{"d_model": 192, "tie_embeddings": true, "parallel_block": false, "init_std_qkv": 0.0171, "init_std_down": 0.0171, "lr_head": 0.00459, "seq_len": 512}
Each number is 200 + 30 x the weight over its row's rms, rounded and kept within 0 to 999. Layers, rows and columns count from 0. The size before them is the row's rms in percent of the matrix's.

# layer 7 MLP down, 192x384, rms 0.135, rows 0-144, columns 192-239
099,187,179,228,182,201,229,198,191,194,153,205,172,188,227,203,219,199,164,181,228,130,254,195,128,196,195,203,204,195,146,233,169,160,160,174,191,197,201,251,247,192,215,229,199,182,170,152,240
102,244,186,131,214,222,228,194,223,202,198,233,213,168,171,217,200,179,194,191,193,255,202,200,214,198,199,216,193,171,234,209,233,175,183,217,202,202,191,203,196,237,225,148,136,206,196,195,231
099,263,166,141,206,208,245,202,240,207,175,264,216,167,188,218,197,212,203,205,216,143,224,194,192,214,228,201,202,164,185,275,202,163,314,158,184,193,199,152,242,214,168,246,208,216,241,208,225
096,187,223,169,195,149,196,201,148,126,204,159,191,137,210,202,180,197,226,169,203,153,143,202,145,160,188,223,226,154,224,266,273,165,133,179,196,228,190,195,206,176,180,171,165,160,197,274,157
097,172,190,161,228,244,220,201,187,172,174,222,212,218,184,173,203,211,209,205,185,187,283,205,232,205,213,208,174,226,225,221,194,174,229,199,182,278,193,127,269,235,172,156,167,189,220,163,179
101,187,224,149,136,174,186,192,178,206,182,185,271,243,221,211,224,224,218,211,197,276,273,198,193,221,216,157,228,195,197,169,179,138,135,176,223,195,215,223,223,194,213,248,244,219,202,205,176
096,203,196,170,199,208,194,200,151,221,175,193,210,200,223,189,198,206,245,197,227,262,170,202,194,221,160,155,200,220,237,192,140,174,230,224,192,152,202,134,201,164,187,204,161,211,194,218,174
102,204,171,204,195,247,184,199,179,249,247,235,189,199,228,200,237,202,217,206,195,225,179,196,172,180,201,178,237,225,274,270,171,191,251,203,178,127,161,175,204,194,168,180,194,170,226,204,218
104,196,216,154,210,143,206,192,226,230,241,173,228,202,210,197,176,201,214,263,231,236,196,199,171,202,178,198,166,196,132,192,182,190,182,211,183,201,135,205,225,193,185,242,271,209,183,123,191
104,208,206,182,209,87,232,204,165,255,194,236,142,191,207,182,239,224,131,189,175,168,173,200,179,212,257,246,142,190,265,222,213,148,163,233,190,178,111,154,227,260,243,203,172,211,220,191,150
103,210,194,163,259,173,197,200,188,244,204,187,210,196,234,205,183,184,206,139,252,276,253,202,184,235,178,240,207,244,186,147,169,207,210,190,221,200,208,187,234,185,224,238,175,234,206,198,176
101,144,191,206,221,199,228,200,247,227,241,220,163,201,183,185,170,185,181,186,199,171,249,195,270,194,234,221,171,201,226,219,240,218,220,199,224,201,169,165,210,218,219,236,143,281,215,203,203
088,218,198,165,212,170,189,200,221,181,200,215,192,283,212,219,199,250,169,203,215,200,164,198,209,194,187,198,188,173,230,191,201,176,221,224,224,142,178,192,219,185,202,191,249,194,244,144,222
097,191,201,218,191,163,248,192,226,206,195,220,186,121,211,188,229,192,176,201,190,203,235,193,183,205,249,238,195,237,299,242,164,235,189,211,214,175,208,215,193,201,229,210,183,222,224,276,194
095,229,231,194,242,214,221,196,300,170,236,207,156,219,227,194,193,176,224,191,172,203,241,197,233,162,182,194,224,213,215,150,250,224,169,173,230,229,219,240,184,259,201,133,208,229,232,242,197
118,234,175,227,205,256,215,199,221,231,243,169,159,216,150,233,213,190,189,218,180,209,266,198,207,239,182,225,208,202,193,175,190,238,214,243,168,277,183,172,195,260,229,177,232,193,181,178,211
093,196,157,200,216,148,219,200,176,221,153,201,204,194,233,207,241,106,265,256,216,230,239,192,210,176,196,181,216,155,167,155,190,284,219,232,230,164,246,230,188,218,222,181,186,136,185,216,203
103,197,186,209,176,89,215,203,163,275,208,210,200,217,187,250,215,173,204,210,209,225,169,203,206,205,224,265,219,238,170,199,218,195,185,164,223,253,195,176,237,215,207,213,131,190,224,192,220
112,194,180,244,205,163,189,194,225,199,219,189,141,127,211,205,218,280,171,196,198,230,217,193,206,168,195,176,173,219,205,210,125,234,140,257,187,194,210,228,216,195,186,220,258,182,189,207,171
104,159,204,226,217,178,182,201,234,201,154,215,162,212,224,235,236,209,221,209,244,219,176,194,144,270,157,175,196,219,225,211,222,151,185,230,176,287,179,184,196,168,201,233,205,160,201,202,178
097,235,180,214,188,186,169,201,165,225,217,184,161,135,173,215,236,256,210,215,235,224,172,197,171,196,154,163,223,180,221,236,239,247,229,159,216,215,258,185,213,193,216,177,214,242,188,247,169
103,179,182,214,164,152,195,200,176,222,220,183,162,143,182,243,200,300,223,199,228,140,225,207,202,217,158,207,193,202,186,315,162,161,142,230,204,203,140,224,225,212,217,237,251,203,222,206,213
100,249,218,174,182,179,160,200,127,218,203,211,143,276,175,168,209,144,221,215,202,245,183,201,159,216,192,208,164,172,232,224,174,223,191,198,237,223,161,147,216,236,207,213,211,229,204,153,196
104,203,193,198,216,273,194,200,197,211,224,151,179,118,140,153,263,206,166,214,159,157,188,205,184,253,227,196,226,150,204,241,240,217,180,244,205,226,201,210,215,156,207,236,245,156,209,194,239
097,200,183,234,242,203,191,192,167,162,136,197,245,249,249,210,190,179,183,188,255,213,187,193,243,191,200,180,226,234,132,221,176,194,166,196,232,228,199,212,181,180,210,230,203,182,211,178,237
095,197,200,180,231,261,191,200,243,208,210,205,197,195,216,198,176,192,180,220,197,197,193,202,182,187,220,229,230,198,126,180,195,211,223,257,219,278,254,233,230,220,182,194,188,205,229,239,164
099,239,216,239,210,170,181,200,150,167,193,179,195,154,207,199,196,173,164,209,210,213,225,203,159,289,221,196,190,189,260,280,151,250,179,181,191,183,154,214,207,202,185,172,269,172,215,207,185
099,167,190,228,211,123,229,204,259,209,224,197,186,164,259,242,209,198,274,187,214,184,242,200,228,194,197,194,219,190,207,251,243,177,205,208,158,196,183,158,217,201,174,205,226,218,197,222,240
098,179,211,165,240,216,211,199,239,182,248,192,211,141,186,183,156,176,178,232,228,229,159,195,171,173,164,175,159,186,209,220,249,186,202,199,191,195,210,182,188,195,181,193,173,181,183,192,236
098,169,195,172,179,263,207,201,222,197,202,209,208,169,185,227,192,166,165,173,197,223,258,195,231,227,232,215,177,226,257,272,155,219,154,179,204,223,214,209,184,243,172,155,216,195,225,223,199
098,222,186,120,178,182,197,198,265,246,231,196,151,149,156,202,202,230,184,219,212,253,184,199,191,239,244,221,241,209,252,179,201,231,181,232,228,233,188,195,228,184,195,190,145,264,267,240,231
097,251,175,209,150,191,152,199,175,144,161,191,137,180,185,210,218,203,225,175,242,209,191,200,225,229,192,188,218,122,242,191,149,249,182,251,226,225,149,189,167,198,232,215,264,204,188,173,209
095,212,264,203,173,235,196,197,220,213,184,172,219,214,191,223,173,156,184,195,187,214,214,197,224,182,201,204,223,172,238,161,160,179,222,239,196,245,271,210,195,207,250,194,210,213,189,200,206
098,208,185,178,231,205,157,197,177,230,177,216,184,200,101,227,280,224,209,220,231,246,156,214,157,207,149,170,154,173,182,164,184,242,195,227,194,196,255,142,157,138,216,185,146,229,188,197,186
095,235,206,170,207,226,210,195,146,216,224,206,170,179,165,241,209,181,200,266,184,292,147,201,223,213,222,245,203,228,227,171,189,179,263,216,217,171,166,254,215,207,218,212,231,225,242,187,252
108,214,195,193,235,189,200,194,203,204,217,184,260,150,244,181,215,235,190,198,176,199,75,202,185,179,206,194,204,220,219,187,230,114,208,213,223,174,173,251,187,172,211,203,228,173,213,207,185
095,156,175,213,293,180,199,202,171,207,229,240,172,205,188,208,197,214,187,197,227,232,166,211,185,243,213,191,181,168,220,147,193,209,178,244,225,222,139,206,189,261,169,206,141,168,233,234,166
094,238,255,286,232,243,188,206,179,242,193,209,210,193,186,188,202,235,166,236,166,218,193,203,189,169,215,198,166,212,168,201,275,200,229,205,219,237,172,229,201,133,234,173,192,227,186,117,189
109,214,234,150,156,169,180,199,169,255,194,199,194,209,195,241,160,195,200,185,192,195,210,204,211,186,169,180,178,209,199,191,157,214,214,164,186,209,203,221,221,218,203,192,205,155,195,120,214
094,196,209,220,215,159,195,199,185,197,233,179,202,167,167,203,157,196,233,184,172,148,240,200,169,286,209,182,195,221,206,246,187,174,183,212,224,257,138,186,231,217,177,156,238,184,215,193,185
101,255,213,233,221,167,194,204,239,190,163,194,201,186,230,183,182,237,218,219,179,196,191,202,246,213,137,185,221,192,171,175,210,276,173,217,177,188,221,229,229,211,208,195,206,196,166,185,187
096,190,196,193,143,172,216,199,169,205,184,221,208,169,240,240,189,125,161,243,210,193,244,199,202,194,227,219,193,197,161,193,192,184,186,171,235,247,251,173,224,151,209,198,212,183,228,216,242
091,194,216,197,234,164,221,201,160,221,135,178,221,220,213,220,182,158,276,171,212,202,181,197,222,205,202,187,230,202,193,242,203,152,221,199,251,243,191,188,189,206,202,239,198,167,200,219,186
099,248,180,218,211,211,181,198,229,203,221,196,187,210,194,154,232,199,240,151,230,162,164,200,156,189,189,184,200,216,215,235,212,181,216,216,204,176,250,139,244,180,199,226,214,141,206,143,215
100,108,227,157,207,168,248,192,213,177,136,233,205,207,197,207,185,206,224,122,227,222,179,193,210,207,205,228,191,239,168,151,180,135,163,164,134,144,165,209,258,231,175,207,206,205,210,101,169
095,239,162,196,179,171,191,202,235,157,230,214,148,266,213,176,190,261,165,144,239,185,179,203,176,170,229,213,231,174,146,183,223,258,185,217,166,235,204,221,172,209,204,223,156,219,222,260,190
095,206,242,165,216,233,204,199,193,238,290,183,160,186,187,198,205,246,195,168,214,193,214,206,162,189,184,215,188,149,214,197,202,208,203,235,210,190,213,184,174,211,226,240,159,186,171,249,168
095,208,195,252,170,167,207,200,216,162,224,222,172,208,232,206,216,209,160,230,184,189,178,203,165,182,182,220,169,178,137,169,190,226,212,183,210,191,194,170,210,177,182,242,220,189,165,197,246
096,188,215,189,225,178,242,201,171,113,227,221,213,323,258,196,229,211,134,171,208,234,187,200,191,200,239,233,206,248,175,144,211,256,204,149,203,197,266,239,166,212,246,181,261,233,212,174,231
098,222,221,202,171,176,190,195,236,164,220,222,241,158,124,221,251,200,168,274,205,199,108,194,268,197,196,230,218,238,160,214,195,190,188,135,169,241,200,238,232,233,193,224,271,207,174,203,170
098,211,149,196,154,180,220,209,231,176,168,223,139,209,224,178,181,170,239,199,214,169,185,199,232,209,222,208,206,195,161,202,142,213,273,165,204,212,172,223,167,230,183,187,214,177,229,182,157
104,180,231,201,239,185,196,201,197,197,174,194,245,226,191,200,223,173,169,117,235,195,196,180,190,176,206,186,193,220,178,125,181,181,219,161,231,215,224,192,188,182,184,189,182,205,206,156,207
102,212,183,217,176,155,152,194,235,218,207,196,121,142,188,217,183,217,232,213,183,188,152,199,225,203,186,157,192,151,230,210,200,177,216,178,187,192,213,197,188,209,213,216,196,233,215,217,181
088,225,227,183,144,242,204,200,203,198,211,206,236,174,213,255,191,183,268,214,206,186,248,196,222,111,237,233,200,223,245,260,187,203,84,221,216,259,203,200,202,233,188,199,168,217,237,226,155
101,188,214,253,198,214,184,199,230,162,215,192,226,265,202,170,217,141,190,203,214,221,255,197,199,196,196,212,215,207,220,243,209,121,201,213,212,251,204,234,234,249,228,217,226,286,171,148,220
097,195,196,168,146,214,203,198,186,206,232,187,260,205,192,201,191,154,120,243,190,193,210,199,143,243,236,193,205,183,223,78,256,201,140,186,258,199,197,226,177,178,239,195,166,200,201,198,230
095,233,266,193,181,190,188,199,154,168,199,233,178,122,179,243,203,238,221,231,208,215,208,198,206,146,186,196,243,197,165,155,239,219,196,235,197,191,229,209,180,165,201,188,210,259,200,237,209
106,191,212,190,232,206,214,199,186,176,151,221,205,242,186,190,203,241,203,215,206,163,250,197,208,180,190,188,227,200,167,205,221,186,201,233,202,158,230,166,164,169,181,214,166,186,170,157,215
103,190,204,214,191,233,131,197,206,164,214,165,212,172,207,188,213,262,239,179,200,158,195,204,225,201,166,187,219,210,192,151,192,191,206,172,206,223,204,208,201,194,180,164,178,200,190,177,184
098,196,182,190,233,278,220,207,181,205,271,159,142,177,182,179,185,194,232,157,199,194,192,206,194,217,197,219,228,193,157,202,180,197,203,226,202,221,258,186,162,256,165,146,150,191,194,199,204
090,220,195,206,200,185,184,198,166,228,220,191,246,187,192,164,211,236,175,227,212,251,193,195,211,220,198,171,184,207,196,212,261,224,217,140,198,195,204,174,227,201,191,186,192,185,174,241,211
104,157,188,207,286,196,160,202,122,186,180,191,184,224,215,185,198,173,150,180,177,220,190,198,171,204,167,149,215,191,175,162,242,180,239,173,158,183,189,131,158,215,156,144,154,183,152,158,235
099,242,218,160,187,124,188,204,159,139,181,200,207,96,180,190,236,218,240,157,199,203,243,202,181,199,203,209,208,225,171,206,246,203,218,207,172,190,183,205,199,194,207,219,189,186,240,145,163
097,159,220,167,201,153,224,201,215,204,233,182,185,182,247,196,216,206,183,216,193,183,236,195,205,174,217,207,256,244,195,216,204,217,207,216,201,183,210,187,216,235,178,164,161,239,243,176,229
101,203,158,164,156,139,220,208,164,183,172,195,195,230,178,203,214,201,174,170,183,250,211,194,167,188,243,201,184,175,175,170,207,178,248,198,213,183,133,210,205,267,200,157,193,201,218,222,233
095,203,209,196,144,143,161,199,147,188,138,180,195,220,192,223,231,262,174,224,219,171,143,203,213,184,226,224,217,157,224,184,182,237,193,226,244,214,177,170,185,193,190,228,152,218,221,186,212
101,225,214,215,256,180,204,197,206,220,229,223,166,240,208,149,211,203,224,206,117,178,204,194,258,178,233,213,174,238,257,243,190,200,237,117,178,161,172,199,187,171,234,235,197,228,184,210,248
098,195,221,200,178,233,220,198,195,270,187,221,180,202,209,168,195,68,221,201,220,209,205,198,201,212,177,185,213,235,231,210,253,150,192,177,211,228,217,187,201,154,197,197,278,194,207,257,239
098,183,229,192,197,241,213,206,266,195,248,221,202,170,220,234,200,249,240,234,198,212,116,202,229,218,195,216,217,207,234,232,284,203,273,182,186,187,193,171,198,205,180,189,236,203,252,192,188
088,229,238,222,224,202,201,199,232,234,187,172,161,141,174,159,199,208,172,116,211,204,187,202,186,221,213,200,171,182,187,238,221,137,143,207,186,231,220,179,189,229,223,186,256,238,195,196,155
104,126,162,166,207,309,197,203,211,176,226,191,219,230,197,199,217,192,180,199,210,218,210,198,182,187,196,201,198,214,232,233,157,199,246,278,191,137,231,185,212,199,200,166,249,191,192,189,198
095,168,212,145,159,127,206,198,203,212,178,184,161,219,191,156,221,221,192,224,191,199,175,206,208,180,205,182,215,194,296,227,214,212,164,292,174,205,157,161,202,202,186,180,159,214,205,245,189
101,220,175,249,200,258,185,206,119,199,178,208,174,162,188,178,212,182,232,225,202,164,140,192,186,220,209,208,170,215,206,188,123,219,252,193,196,175,224,198,206,200,196,189,229,215,170,211,195
089,179,198,173,189,151,222,203,181,143,214,208,245,256,216,185,211,216,166,230,191,241,240,200,177,245,213,210,211,202,238,220,269,200,191,178,182,147,212,198,187,215,187,183,209,191,175,177,167
101,243,195,210,175,231,206,200,192,184,177,180,198,221,225,240,167,172,215,183,157,231,195,206,180,172,238,200,181,211,193,247,209,183,207,222,205,156,231,191,191,211,148,144,217,186,229,203,185
098,182,169,231,232,203,196,197,238,207,222,193,204,395,242,177,202,210,199,256,195,187,238,202,242,196,188,227,223,218,188,224,192,193,221,160,143,190,190,197,187,201,232,219,180,170,169,200,166
106,197,190,170,204,193,186,194,164,227,186,213,204,215,218,231,232,191,192,213,297,214,144,202,196,221,230,214,172,208,205,150,255,211,144,212,215,211,145,197,190,213,220,166,126,187,173,143,175
090,157,205,219,175,273,199,197,222,230,178,187,242,146,208,187,212,219,241,202,222,146,222,202,283,228,213,187,164,194,176,199,138,203,236,220,223,187,242,216,219,178,169,187,212,201,216,187,194
103,222,214,180,175,261,199,196,208,165,198,183,221,215,193,199,206,163,237,224,178,136,234,200,199,110,169,182,211,202,190,203,192,235,206,190,188,221,209,216,196,244,174,196,225,162,175,192,188
112,234,196,199,142,217,194,199,196,114,198,203,231,237,178,231,210,131,204,168,188,192,184,200,172,208,203,198,217,218,115,212,129,194,177,255,192,193,216,166,157,220,228,168,191,179,226,248,208
110,208,196,233,177,223,219,202,178,259,157,249,218,168,188,229,189,242,225,174,190,210,279,199,179,176,213,209,205,141,241,207,280,171,218,225,223,196,202,187,203,224,224,262,252,167,189,173,180
088,218,213,199,191,164,191,187,184,193,206,222,220,166,196,246,212,172,179,131,168,217,135,199,178,203,205,182,160,205,174,234,141,176,209,237,181,145,192,133,216,223,211,190,139,224,189,187,166
090,178,191,211,190,252,198,202,274,188,202,165,271,206,191,198,216,159,194,216,150,113,207,209,220,228,193,175,224,211,216,223,229,167,200,210,177,178,183,171,228,121,234,191,210,174,212,193,161
095,198,232,233,185,180,191,204,233,200,207,200,159,195,206,179,195,202,243,151,261,189,280,197,152,178,168,190,230,233,169,215,257,237,260,178,218,270,243,252,232,180,200,229,177,195,161,148,199
096,170,189,207,197,204,225,198,245,168,229,227,178,172,210,176,184,199,189,164,184,230,191,206,215,212,176,187,220,191,200,219,213,210,243,188,177,199,207,230,179,227,189,209,166,161,199,234,180
097,176,187,160,194,199,191,201,235,175,211,161,146,216,141,176,216,222,204,208,186,201,173,204,169,194,210,163,218,223,182,104,183,206,204,210,236,206,213,206,183,240,210,220,181,206,200,256,217
108,172,167,237,224,284,177,197,189,200,158,199,224,107,135,194,186,191,226,207,182,198,145,203,235,197,214,224,215,210,244,104,182,176,191,188,194,231,227,212,186,189,163,217,217,182,220,248,218
098,175,184,183,224,205,190,200,177,216,216,192,182,211,196,142,160,219,192,221,193,199,142,203,201,209,180,152,217,150,116,195,235,198,204,197,193,249,183,175,250,176,210,237,151,202,204,205,158
100,206,233,179,235,144,234,198,254,189,215,177,173,179,200,167,192,287,184,166,147,242,190,198,208,233,171,154,186,187,172,214,240,180,167,186,199,208,222,149,206,161,196,180,242,211,162,227,177
095,250,203,174,199,203,173,195,178,160,178,204,233,177,203,242,212,171,209,239,90,167,187,193,197,180,191,190,214,239,179,180,201,186,192,208,214,216,211,199,221,171,207,155,170,166,193,198,249
105,219,140,190,187,138,219,201,236,179,264,210,155,191,216,201,216,245,210,176,212,171,204,197,211,154,263,196,191,182,212,186,207,238,254,169,218,133,229,199,212,163,229,224,233,194,195,105,208
100,191,194,195,169,294,193,195,164,198,206,209,214,241,192,197,199,212,214,153,192,169,201,205,189,212,218,203,180,189,217,134,231,229,185,173,223,200,213,147,187,240,203,192,206,167,224,127,157
102,167,237,232,230,216,147,207,159,215,179,210,275,161,214,199,241,231,225,207,145,169,154,199,220,141,173,179,212,164,143,231,238,178,174,188,186,182,126,203,235,168,164,253,225,187,193,195,187
093,215,188,168,166,186,165,203,207,273,162,204,227,148,149,210,289,215,200,215,250,192,227,201,215,204,279,174,174,211,219,149,188,197,153,161,198,213,192,199,227,169,239,170,201,181,194,258,224
099,237,179,166,213,282,226,199,175,165,177,218,220,213,223,211,185,188,222,254,233,156,167,200,236,223,224,202,173,181,225,173,171,202,207,137,175,171,151,184,221,194,219,197,201,177,188,219,178
094,176,237,206,186,211,176,205,188,155,212,212,179,145,203,224,179,205,198,197,197,179,184,204,223,160,181,214,198,239,170,200,206,241,218,161,249,139,228,246,174,187,207,206,220,232,171,246,246
113,219,233,195,204,226,188,205,199,192,133,193,194,304,214,180,195,165,186,187,215,189,206,197,243,241,218,192,222,191,235,247,250,197,208,197,189,235,190,208,221,206,263,180,188,209,199,202,177
096,168,191,215,165,202,199,194,177,223,155,213,215,188,181,219,145,218,246,210,239,181,242,190,201,214,202,174,188,216,211,204,242,157,185,148,178,158,200,175,280,209,193,189,180,211,215,206,213
097,191,201,154,153,143,167,196,213,212,222,189,152,149,180,193,234,151,220,217,164,194,221,193,193,228,199,240,188,178,203,243,159,201,221,231,185,162,180,207,184,178,187,241,207,210,213,191,179
102,190,214,219,196,216,200,200,164,175,227,195,211,180,211,242,200,255,170,169,212,207,191,197,157,201,164,205,186,211,149,206,254,218,254,169,191,224,163,169,201,242,216,201,238,205,169,192,219
094,229,208,195,180,153,201,205,241,212,227,197,143,216,187,198,174,237,218,230,158,219,169,200,242,160,173,202,196,138,138,231,141,214,161,174,236,261,157,211,191,270,231,194,237,218,217,234,202
111,183,181,229,213,189,219,199,248,193,202,205,208,237,233,240,191,155,186,211,191,239,184,200,145,209,196,234,201,242,280,166,213,176,191,231,190,221,241,250,227,170,201,187,201,179,205,214,175
103,196,201,193,184,261,190,201,168,216,186,216,197,167,200,139,196,220,182,192,213,176,190,201,149,207,191,197,193,185,200,201,158,241,180,197,171,234,213,173,173,155,195,229,151,202,178,307,180
095,198,250,180,214,236,204,201,237,203,208,222,180,165,174,214,220,235,154,160,159,156,233,203,221,218,176,181,220,203,275,185,249,221,179,236,183,193,208,174,208,231,200,179,251,183,223,188,202
090,187,205,222,172,204,175,198,200,232,212,211,197,258,193,190,199,156,200,245,212,248,177,196,204,160,233,207,200,124,256,185,215,174,229,254,219,238,145,262,163,202,166,219,212,169,183,201,273
097,241,241,161,176,166,187,205,178,156,183,187,180,210,228,194,204,217,233,208,231,170,222,202,183,203,204,216,184,205,230,245,192,232,204,241,196,177,175,215,145,164,159,201,237,248,192,136,244
101,188,189,219,224,186,227,201,227,175,232,233,230,230,202,201,170,229,204,253,190,214,188,207,180,235,171,155,226,246,224,196,225,194,217,240,180,196,225,237,223,203,190,189,172,193,195,200,157
103,183,215,257,216,143,192,194,183,250,204,217,282,244,233,211,170,274,209,205,215,170,295,197,199,213,183,189,208,195,251,202,217,159,225,179,194,194,255,215,204,205,192,239,185,223,216,163,201
102,184,195,159,193,232,193,202,146,201,212,182,200,217,209,184,162,181,197,140,165,199,203,201,192,192,191,186,202,179,163,199,173,168,185,186,190,219,233,204,168,179,171,193,154,203,192,145,197
099,175,175,209,218,280,201,200,177,216,163,216,251,266,192,183,160,171,182,192,188,188,226,201,204,165,253,248,202,191,203,220,214,227,204,194,170,178,164,220,177,215,178,207,205,241,205,281,200
101,159,196,215,178,236,182,203,122,199,232,169,187,254,220,172,221,157,135,200,162,190,196,207,227,213,198,198,204,242,279,214,223,203,149,258,191,197,212,174,150,221,196,214,150,186,217,200,240
097,236,208,206,204,135,213,197,230,182,270,184,218,206,252,210,180,212,212,183,168,192,199,200,203,225,222,212,228,218,201,165,122,192,209,207,196,210,195,241,245,208,222,139,130,220,184,230,171
106,208,177,198,225,306,223,202,209,147,218,205,213,247,159,206,182,174,157,246,191,239,193,202,198,165,205,224,224,216,294,190,236,256,152,203,216,258,264,150,197,230,196,192,167,257,226,184,237
098,218,210,227,215,127,179,202,213,165,172,183,208,216,199,221,218,164,225,190,212,234,201,199,212,194,223,180,239,251,229,149,169,251,188,186,232,178,210,259,192,152,194,210,247,206,224,246,214
093,183,229,223,227,196,225,200,152,277,246,220,206,195,185,182,211,196,198,216,206,195,244,191,309,182,218,216,197,241,242,180,220,191,198,203,194,178,217,183,216,254,221,228,224,166,221,192,224
105,165,215,240,205,146,231,198,198,211,180,234,237,184,244,180,246,261,234,172,188,196,217,201,210,184,230,216,175,192,171,196,171,150,211,187,198,200,189,252,197,181,252,223,144,199,209,187,226
096,166,223,260,192,188,214,201,222,215,193,193,219,186,219,177,205,169,223,275,182,220,219,199,178,224,198,186,195,225,176,190,206,189,214,173,237,224,239,221,225,196,216,193,156,233,179,262,232
098,198,181,232,191,177,232,200,174,194,229,216,203,196,228,200,194,219,137,169,208,173,143,197,227,226,219,240,218,189,173,147,248,206,203,184,217,209,231,183,157,239,143,224,191,191,250,221,168
101,217,240,164,201,169,210,198,241,196,178,195,184,160,179,184,234,174,270,178,168,134,196,200,201,217,203,226,190,202,238,217,140,208,232,175,213,223,222,235,183,219,184,172,246,199,165,228,160
097,279,168,220,247,190,189,202,125,194,175,158,184,220,181,203,210,182,173,207,170,111,176,205,202,192,183,189,186,201,197,272,261,234,228,243,216,188,260,210,198,222,210,200,220,185,194,235,167
095,200,166,206,199,152,219,197,135,219,159,191,253,197,196,194,209,169,193,248,202,185,165,202,227,210,140,203,213,216,197,229,208,207,212,168,189,223,229,191,218,203,174,232,245,211,163,249,137
093,129,191,196,215,237,193,193,178,146,202,165,281,199,167,224,139,263,230,234,205,261,231,202,163,183,213,157,200,216,177,191,149,164,158,209,189,210,198,229,196,169,197,229,130,227,198,179,224
095,200,227,200,241,191,183,203,221,232,224,202,162,185,192,210,218,235,185,188,217,184,153,193,167,252,172,216,173,192,203,192,134,204,195,199,219,209,219,220,156,173,238,258,184,186,198,274,198
102,225,198,200,224,245,174,198,178,238,188,194,244,200,189,212,232,182,226,203,219,255,242,189,222,205,146,161,215,159,239,174,231,236,147,169,199,226,114,172,150,201,203,214,208,204,178,200,192
107,218,242,225,158,204,202,205,188,234,204,216,232,142,163,202,141,207,173,200,214,165,155,196,135,131,215,203,207,218,215,200,200,262,173,234,201,158,196,199,251,157,190,210,198,183,186,190,239
097,177,214,179,212,159,189,204,151,214,202,204,196,114,229,224,238,226,197,175,190,183,233,195,190,197,211,209,187,189,159,172,160,177,220,176,229,222,178,186,190,217,224,239,247,194,183,130,171
105,165,161,214,187,257,215,195,194,254,185,199,225,229,201,217,206,138,189,215,166,164,163,199,191,189,212,191,199,159,234,212,195,221,207,134,217,186,224,193,238,210,182,177,197,201,214,256,236
096,185,125,249,160,185,215,202,190,184,232,202,192,231,232,156,179,182,174,222,217,174,194,197,182,184,232,234,141,220,231,202,192,239,211,217,245,238,231,213,238,212,220,188,179,141,205,124,177
092,190,228,180,136,237,191,201,198,201,187,203,222,282,228,199,162,150,232,218,205,179,189,203,261,215,204,187,190,235,186,199,221,149,183,190,171,155,233,162,187,233,240,127,202,196,229,230,220
104,193,164,171,251,139,225,200,177,206,233,182,172,169,200,241,238,214,158,232,214,219,226,202,278,173,231,178,236,164,119,225,228,211,239,213,216,160,162,206,186,219,215,209,189,212,222,237,173
101,193,224,206,203,207,212,197,220,189,195,239,247,207,192,184,204,214,227,201,237,175,174,206,212,231,173,182,187,177,172,202,234,200,244,230,202,183,213,155,162,179,179,193,286,185,206,122,187
097,190,219,239,228,185,188,199,257,182,192,207,196,207,240,264,215,232,213,166,147,219,127,189,186,155,212,244,247,224,204,202,150,206,156,171,207,180,193,297,206,205,215,179,232,147,229,194,180
103,237,241,237,199,147,178,201,249,271,180,219,226,143,202,217,203,239,205,155,205,195,242,201,189,185,199,223,236,216,207,223,163,188,213,249,173,201,194,224,202,203,190,235,202,236,170,190,212
098,179,167,176,168,217,183,201,194,209,203,197,154,243,213,177,177,198,219,192,242,180,213,202,167,177,186,190,148,196,161,214,199,202,228,241,176,245,169,114,228,179,192,169,225,195,180,162,170
098,249,191,223,180,206,245,205,186,201,182,209,221,233,201,205,184,176,188,131,173,191,147,202,190,162,169,206,226,215,218,233,217,215,156,180,175,217,179,223,214,183,164,218,220,199,192,147,210
093,176,190,241,255,253,216,205,167,217,235,248,237,224,168,216,200,170,166,177,181,223,241,196,219,194,210,207,186,205,273,173,197,247,216,217,184,205,209,209,210,222,202,203,117,212,208,218,241
103,204,196,207,240,155,203,199,200,162,187,176,173,219,211,196,192,184,204,221,217,202,179,202,189,200,218,231,216,249,151,206,201,231,278,225,215,168,176,196,242,209,224,167,129,235,213,284,196
102,228,209,210,225,246,209,195,167,200,136,222,191,140,171,212,215,222,169,212,186,150,203,196,202,161,226,206,211,212,132,216,158,207,200,166,234,215,150,179,204,208,218,189,251,214,194,245,134
162,164,231,229,155,276,219,202,207,188,201,235,222,230,206,210,157,200,183,234,194,187,220,201,240,215,242,172,202,214,229,227,224,235,191,224,223,210,226,202,178,217,195,168,244,225,224,174,208
096,167,184,170,199,174,225,200,193,160,190,223,214,239,181,229,156,145,217,181,195,186,207,203,165,201,209,181,167,179,192,286,220,183,208,166,146,198,161,199,209,136,147,204,198,198,169,159,200
111,211,182,219,201,134,190,194,238,230,197,207,200,170,252,154,168,165,225,169,158,220,241,198,240,179,209,229,177,187,167,240,148,185,185,189,191,197,226,221,214,149,169,242,250,260,191,228,207
195,201,224,194,178,233,211,199,204,209,209,174,184,186,167,203,155,192,160,199,221,247,179,197,211,252,184,201,182,192,174,147,200,177,198,202,196,179,215,188,191,216,139,192,198,190,187,164,231
098,213,198,226,150,245,168,201,188,216,170,164,222,184,182,189,173,197,195,177,199,220,182,199,228,217,172,130,154,198,157,211,165,168,160,182,212,227,199,212,197,166,164,187,163,218,176,139,213
093,167,212,220,199,232,172,202,259,237,205,197,240,174,207,156,205,226,200,224,229,214,192,199,198,174,232,200,198,194,232,205,178,218,235,145,185,117,225,232,161,240,180,241,274,211,212,201,165
102,227,156,168,207,222,191,201,246,218,220,156,181,203,220,200,220,187,222,222,127,177,261,200,178,194,218,232,160,222,168,209,206,182,241,250,193,175,178,190,216,222,223,192,199,195,171,227,173